{
  "vocab_size": 3909,
  "norm_eps": 1e-06,
  "rope_base": 10000.0,
  "bias": "none",
  "init_std_qkv": 0.0161,
  "optimizer": "soap_variant",
  "warmup_steps": 46,
  "decay_fraction": 0.899,
  "final_lr_fraction": 0.0,
  "train_tokens": 757600000,
  "steps": 2891
}
Each number is 50 + 10 x the weight over the matrix's rms, rounded and kept within 0 to 99. Layers, rows and columns count from 0.

# layer 7 attention output (transposed), 448x448, rms 0.191, rows 11-16,75-80,139-144,202-208,266-272,330-336,394-399, columns 64-127
58 49 47 62 55 46 61 48 57 46 40 50 34 44 74 52 56 33 57 56 53 48 56 53 46 51 47 51 69 42 31 55 55 55 50 46 52 57 56 49 56 52 46 72 64 53 56 48 44 50 50 45 39 55 51 50 57 35 42 41 46 47 33 35
55 56 56 38 56 73 54 52 34 35 34 48 53 60 54 24 66 58 46 61 47 48 46 71 74 47 37 42 61 43 47 55 45 63 52 68 57 52 44 57 32 51 49 55 41 64 56 48 50 59 26 40 47 53 49 41 50 49 40 39 56 53 51 42
53 46 38 59 44 49 48 47 54 47 39 39 54 61 45 52 55 46 63 52 49 47 45 41 39 63 54 58 44 46 49 53 39 46 50 66 44 59 46 51 41 48 51 58 57 46 50 57 55 51 58 43 37 61 61 49 31 53 34 45 37 50 34 50
46 40 60 43 34 52 54 58 55 49 59 52 54 44 45 29 44 46 63 63 50 46 60 40 30 51 49 42 39 66 47 45 61 55 36 62 59 56 39 60 47 55 39 62 62 41 51 48 39 55 38 64 31 67 49 55 53 43 58 46 61 32 54 41
44 63 65 53 35 45 69 45 61 47 43 53 57 62 51 62 77 32 48 77 42 45 46 49 59 50 68 46 60 49 57 47 53 50 47 49 38 47 46 35 51 43 46 54 45 52 66 39 32 65 29 66 36 52 45 58 68 54 25 25 39 26 54 39
61 44 59 54 72 64 44 53 55 35 39 51 50 65 69 48 43 42 62 43 52 53 44 56 51 63 62 58 33 46 60 46 50 38 27 51 53 45 47 47 59 53 62 47 43 49 43 48 62 59 45 41 58 47 48 49 40 37 35 38 74 44 35 42
47 33 45 44 67 37 44 39 54 70 44 16 47 55 56 39 51 44 46 42 35 44 48 56 48 51 52 58 46 56 38 36 49 57 62 70 37 44 31 34 47 46 57 45 44 41 59 52 65 54 61 62 38 30 60 43 50 34 54 46 74 62 58 55
35 45 50 56 50 52 43 60 60 50 53 24 53 46 49 49 61 42 49 54 59 77 43 45 54 41 31 61 45 67 50 56 68 41 59 46 46 62 58 45 59 48 57 57 53 48 46 74 64 50 47 71 50 53 47 62 56 54 56 37 53 64 57 57
60 74 49 51 53 37 49 39 58 70 43 58 65 43 39 44 55 61 45 51 50 53 41 47 60 30 44 45 72 58 40 53 47 49 41 58 34 41 40 45 46 45 51 44 46 52 59 51 42 65 35 48 60 56 57 37 59 58 60 34 43 54 51 61
40 47 57 44 46 47 54 81 38 62 62 57 56 43 68 61 59 62 56 36 47 49 44 56 49 45 77 45 48 39 63 58 60 35 44 60 46 64 54 60 62 36 62 56 51 60 37 52 48 30 33 51 41 55 41 72 52 50 45 37 55 53 34 42
48 57 51 50 44 56 43 66 54 55 72 70 36 46 51 62 32 53 51 41 50 62 40 45 53 38 40 53 47 43 49 63 42 48 53 55 42 55 44 47 39 68 52 45 59 59 51 41 51 44 32 50 60 44 47 47 49 75 34 51 52 63 49 65
44 44 47 56 37 47 33 45 46 50 43 60 44 44 59 49 57 47 51 62 35 38 38 48 62 34 47 48 66 45 45 71 62 50 48 69 53 42 50 67 49 52 37 40 60 37 48 48 58 61 65 54 49 57 42 41 49 62 55 42 55 51 49 46
62 43 56 47 55 70 55 60 47 27 43 62 47 43 40 47 40 58 54 61 40 50 63 50 48 47 46 59 61 38 47 43 49 90 55 39 59 55 38 59 64 46 77 54 52 63 51 45 56 50 42 51 47 69 53 42 46 44 48 51 44 42 45 57
55 51 66 39 55 61 61 35 50 49 50 62 40 43 58 38 52 50 34 42 58 46 40 55 48 48 51 43 38 29 59 49 42 61 54 49 49 46 57 35 45 44 54 49 50 74 47 37 66 39 47 68 52 39 48 31 63 53 55 53 44 43 65 52
53 34 46 61 67 64 48 65 36 37 50 40 30 73 55 52 47 52 45 69 59 43 54 57 53 52 62 24 66 49 45 35 56 58 45 52 59 51 46 51 42 44 37 57 60 47 58 40 50 33 54 38 43 56 52 51 57 36 57 51 56 65 50 47
48 51 64 43 42 56 56 49 50 59 62 18 55 41 44 52 58 44 54 51 64 40 43 53 29 44 53 51 44 53 42 65 55 42 51 37 50 47 55 67 45 41 49 59 45 45 57 61 59 55 49 56 35 41 54 35 44 34 69 45 33 48 43 60
47 58 41 45 62 57 61 48 61 54 30 43 32 51 42 57 45 56 66 52 50 49 42 50 62 72 48 47 66 57 66 38 61 41 58 50 49 59 39 53 46 47 51 45 66 48 57 36 35 39 41 58 41 63 39 60 75 57 48 71 56 58 50 43
46 52 53 49 45 30 60 48 55 58 59 55 56 38 44 49 55 39 47 48 53 46 45 40 65 54 64 50 56 30 39 42 28 52 39 37 47 35 51 33 54 54 38 44 65 45 56 42 53 60 41 50 51 62 32 51 49 57 55 58 58 52 27 49
52 45 51 35 54 51 45 29 70 46 46 41 60 33 25 37 53 55 47 51 43 23 52 57 42 43 45 32 50 31 36 54 46 67 47 48 39 50 52 49 71 54 38 62 73 53 44 54 60 49 35 59 32 44 54 39 46 46 34 47 64 42 48 46
45 44 45 50 49 41 49 52 41 52 49 55 51 55 54 43 57 42 47 57 47 50 47 55 53 45 58 37 47 51 55 49 25 50 37 54 41 25 52 56 52 47 44 59 48 49 39 50 57 44 42 50 58 52 53 64 44 38 42 61 42 70 62 55
55 39 54 75 46 52 38 49 62 46 55 28 40 44 65 44 52 42 69 29 60 18 42 43 40 51 50 53 61 59 66 53 51 37 38 40 61 50 45 53 42 36 42 34 49 39 61 66 38 47 50 41 45 47 61 53 51 53 53 54 67 44 56 59
51 46 35 19 45 50 35 49 39 47 53 54 43 42 72 38 64 55 33 49 51 43 57 62 62 59 59 49 52 44 56 83 55 55 43 38 41 71 72 50 37 45 32 55 80 39 41 48 53 53 44 30 56 39 45 43 63 41 69 62 39 22 50 53
48 50 52 55 33 45 50 45 34 47 41 42 48 42 46 65 58 58 35 59 61 48 41 46 71 45 51 53 65 60 47 50 38 39 55 62 46 29 46 46 57 49 68 41 64 44 33 31 52 66 48 34 47 45 60 66 47 51 51 56 65 59 50 45
53 72 55 35 54 47 37 33 41 35 54 67 56 35 53 51 40 56 39 41 41 37 38 48 39 54 56 45 58 43 45 41 54 62 39 42 48 55 61 54 39 32 48 56 51 57 58 57 65 43 42 46 46 53 47 51 40 31 58 43 39 39 61 36
53 34 53 35 47 44 87 47 49 57 53 53 53 56 42 43 68 79 65 45 61 70 56 60 48 52 43 44 66 60 45 40 58 48 60 55 58 69 57 60 43 43 45 54 42 44 64 57 48 60 53 56 34 53 60 71 54 58 40 74 49 49 55 40
43 52 57 67 58 39 69 53 58 52 59 61 37 75 47 46 54 60 61 39 63 51 58 42 61 63 32 41 43 47 53 49 46 48 53 49 65 29 43 74 49 59 70 40 41 45 52 39 52 63 65 50 66 51 44 62 65 47 33 68 34 51 56 68
43 40 76 43 51 53 47 50 64 64 42 67 47 53 50 45 46 56 46 47 60 62 51 55 48 39 47 45 47 81 53 35 46 46 49 46 57 49 48 52 53 64 48 42 45 65 43 39 60 43 45 56 52 57 49 55 35 52 49 54 39 58 56 42
59 45 56 52 47 39 85 36 51 48 60 61 53 40 58 61 17 59 51 59 43 45 50 46 37 49 48 60 30 46 51 50 65 67 49 60 57 52 58 40 62 41 44 40 56 49 48 57 41 43 54 45 53 40 51 27 60 57 63 63 34 34 50 42
55 30 51 40 50 48 71 51 63 64 62 47 53 47 42 60 38 46 55 31 62 60 56 57 32 50 33 56 46 60 58 50 61 39 44 42 55 47 50 51 56 66 36 49 69 69 51 66 65 37 69 71 50 62 55 56 60 37 33 48 49 44 58 58
41 55 46 49 46 69 65 45 44 48 60 58 65 41 60 50 59 40 33 46 48 53 34 54 49 57 54 60 59 65 74 35 49 48 46 47 59 42 49 35 54 54 77 48 53 49 60 58 42 54 54 47 41 57 44 46 62 52 54 54 46 57 64 54
66 46 43 44 60 54 43 47 53 29 59 45 46 48 58 43 54 47 49 52 45 50 70 37 57 56 56 45 49 41 30 35 49 60 46 61 47 54 65 58 65 48 48 38 54 44 34 73 62 56 51 53 47 46 56 53 44 36 67 38 49 39 46 50
50 47 40 41 53 57 41 54 56 44 69 35 47 50 42 54 50 55 63 55 52 64 55 48 43 54 31 51 63 45 43 46 48 62 39 46 47 47 50 47 45 57 56 54 47 33 57 51 57 48 44 71 54 66 54 43 57 47 46 48 34 32 54 40
57 50 64 45 57 49 59 57 42 57 37 54 45 52 57 63 47 44 51 43 58 57 44 52 51 42 76 53 58 47 54 51 40 59 49 51 53 46 34 43 45 44 45 59 29 42 45 47 26 63 44 71 68 55 50 47 55 49 55 52 49 65 30 45
48 62 42 58 38 50 49 43 41 64 52 73 57 68 46 61 33 36 69 53 74 44 38 41 53 50 49 59 56 46 70 59 56 43 57 58 51 41 66 49 37 49 41 52 52 47 53 60 45 63 52 45 44 42 51 50 48 42 50 55 60 45 65 36
42 39 63 43 24 43 47 46 23 47 63 60 46 63 47 56 48 48 60 66 50 54 57 50 40 59 64 55 52 58 48 45 54 49 45 53 60 55 50 50 42 55 62 54 52 42 55 40 49 39 36 50 72 53 70 39 62 44 43 51 52 46 37 53
41 57 37 56 55 63 40 56 47 22 59 44 51 71 43 41 54 54 55 53 36 57 46 42 49 44 57 52 55 56 50 49 46 61 35 68 46 31 30 50 52 35 51 43 31 43 55 53 38 64 23 59 38 39 44 51 35 59 49 45 46 53 61 51
43 53 41 55 56 46 30 41 60 36 68 53 35 63 62 45 43 56 24 45 44 63 61 64 70 44 59 51 47 40 45 72 43 55 44 39 47 49 60 56 42 51 29 46 43 49 51 50 54 61 57 46 67 61 34 37 50 56 41 66 52 46 44 52
58 52 56 47 37 41 32 56 35 50 42 44 44 49 46 44 55 56 47 59 41 60 53 54 37 40 48 41 39 62 55 49 58 68 56 42 60 47 54 50 60 45 44 45 39 49 65 55 48 39 59 45 59 42 45 45 40 56 57 66 56 66 40 60
55 74 64 40 64 61 40 49 69 72 33 58 48 52 27 50 41 47 24 52 49 39 64 33 44 51 47 41 60 60 46 53 65 53 65 60 43 65 57 65 60 51 54 66 52 60 58 66 48 37 44 50 61 42 66 41 49 50 58 48 44 55 59 58
46 38 38 35 48 48 45 51 47 60 42 51 44 28 52 57 43 56 42 63 46 53 48 49 58 48 35 51 45 40 56 45 49 42 47 55 50 55 38 55 43 44 41 68 46 44 41 62 55 44 48 52 40 54 63 53 46 54 66 39 49 51 43 48
52 68 44 49 55 53 60 69 37 46 56 46 60 45 51 57 54 65 54 46 43 44 53 70 48 69 46 54 33 48 61 66 50 43 39 43 54 53 48 56 52 46 43 44 38 55 50 52 47 51 49 48 55 57 40 30 48 42 58 40 58 55 44 54
51 71 63 60 47 41 28 52 58 54 57 51 63 34 33 61 34 35 52 35 34 50 61 54 54 42 65 35 60 47 43 57 39 53 41 37 45 49 47 55 63 55 40 53 37 46 49 51 57 54 73 42 63 42 45 63 36 53 53 47 53 47 64 59
54 56 68 57 54 63 52 40 53 40 50 44 53 37 41 64 47 44 38 38 49 52 44 26 62 39 48 50 49 54 35 45 48 47 65 40 58 51 55 46 61 69 76 39 43 53 43 42 46 50 49 53 43 41 43 60 45 45 57 45 55 55 52 41
55 54 47 77 69 45 56 55 44 53 26 58 47 56 33 47 55 48 59 54 44 58 56 32 45 57 50 49 48 38 48 39 41 54 70 48 48 44 26 44 59 45 40 43 51 50 47 48 44 59 55 41 60 40 44 49 49 43 62 57 51 43 42 57
39 37 50 48 46 51 52 44 51 51 40 46 51 45 47 25 44 50 57 47 48 61 50 63 49 60 52 66 43 53 43 45 49 42 48 49 64 52 44 48 52 56 53 53 29 47 48 62 56 56 77 55 62 50 60 53 53 54 65 49 55 44 58 47
# layer 7 attention value, 64x448, rms 0.143, rows 11-16, columns 64-127
34 70 43 25 42 42 51 51 47 57 55 47 59 51 41 51 44 47 66 49 28 59 52 26 57 55 56 45 48 64 44 56 44 51 57 26 49 60 54 33 48 51 49 48 35 46 61 59 42 24 37 42 57 45 52 53 62 52 63 50 65 40 60 50
48 51 37 54 40 49 47 56 57 52 28 53 60 57 61 56 69 61 51 56 53 44 44 49 59 58 63 46 56 54 29 68 46 51 50 50 36 52 51 48 52 62 46 50 59 53 53 49 40 47 62 54 41 59 50 64 40 50 47 46 53 53 52 54
52 42 47 51 38 49 52 30 42 52 49 38 42 44 40 54 52 62 45 44 50 50 57 57 50 61 68 60 51 54 41 46 45 49 70 51 50 49 30 62 49 51 39 44 52 40 48 37 59 52 58 41 67 51 45 45 42 60 37 25 37 48 39 53
46 65 50 69 53 49 40 54 47 35 47 51 46 53 50 51 26 52 56 55 45 44 59 36 41 57 40 34 45 43 47 47 59 43 61 65 41 54 57 48 28 47 53 63 52 44 50 30 41 41 53 49 74 46 59 63 51 46 49 53 36 31 30 45
38 51 33 49 31 48 72 54 49 68 49 58 50 42 52 60 50 56 70 34 40 54 45 57 41 43 52 62 65 65 39 59 45 33 51 48 58 39 35 46 41 53 54 64 72 39 54 50 45 38 49 49 48 66 54 29 53 54 46 25 56 56 46 49
55 55 36 48 47 47 47 45 31 22 48 42 47 43 53 48 51 51 41 49 23 50 51 52 48 56 52 61 37 62 65 52 64 48 40 53 46 59 41 57 43 25 57 50 39 66 22 49 46 50 46 60 50 48 52 48 23 59 43 44 53 54 51 31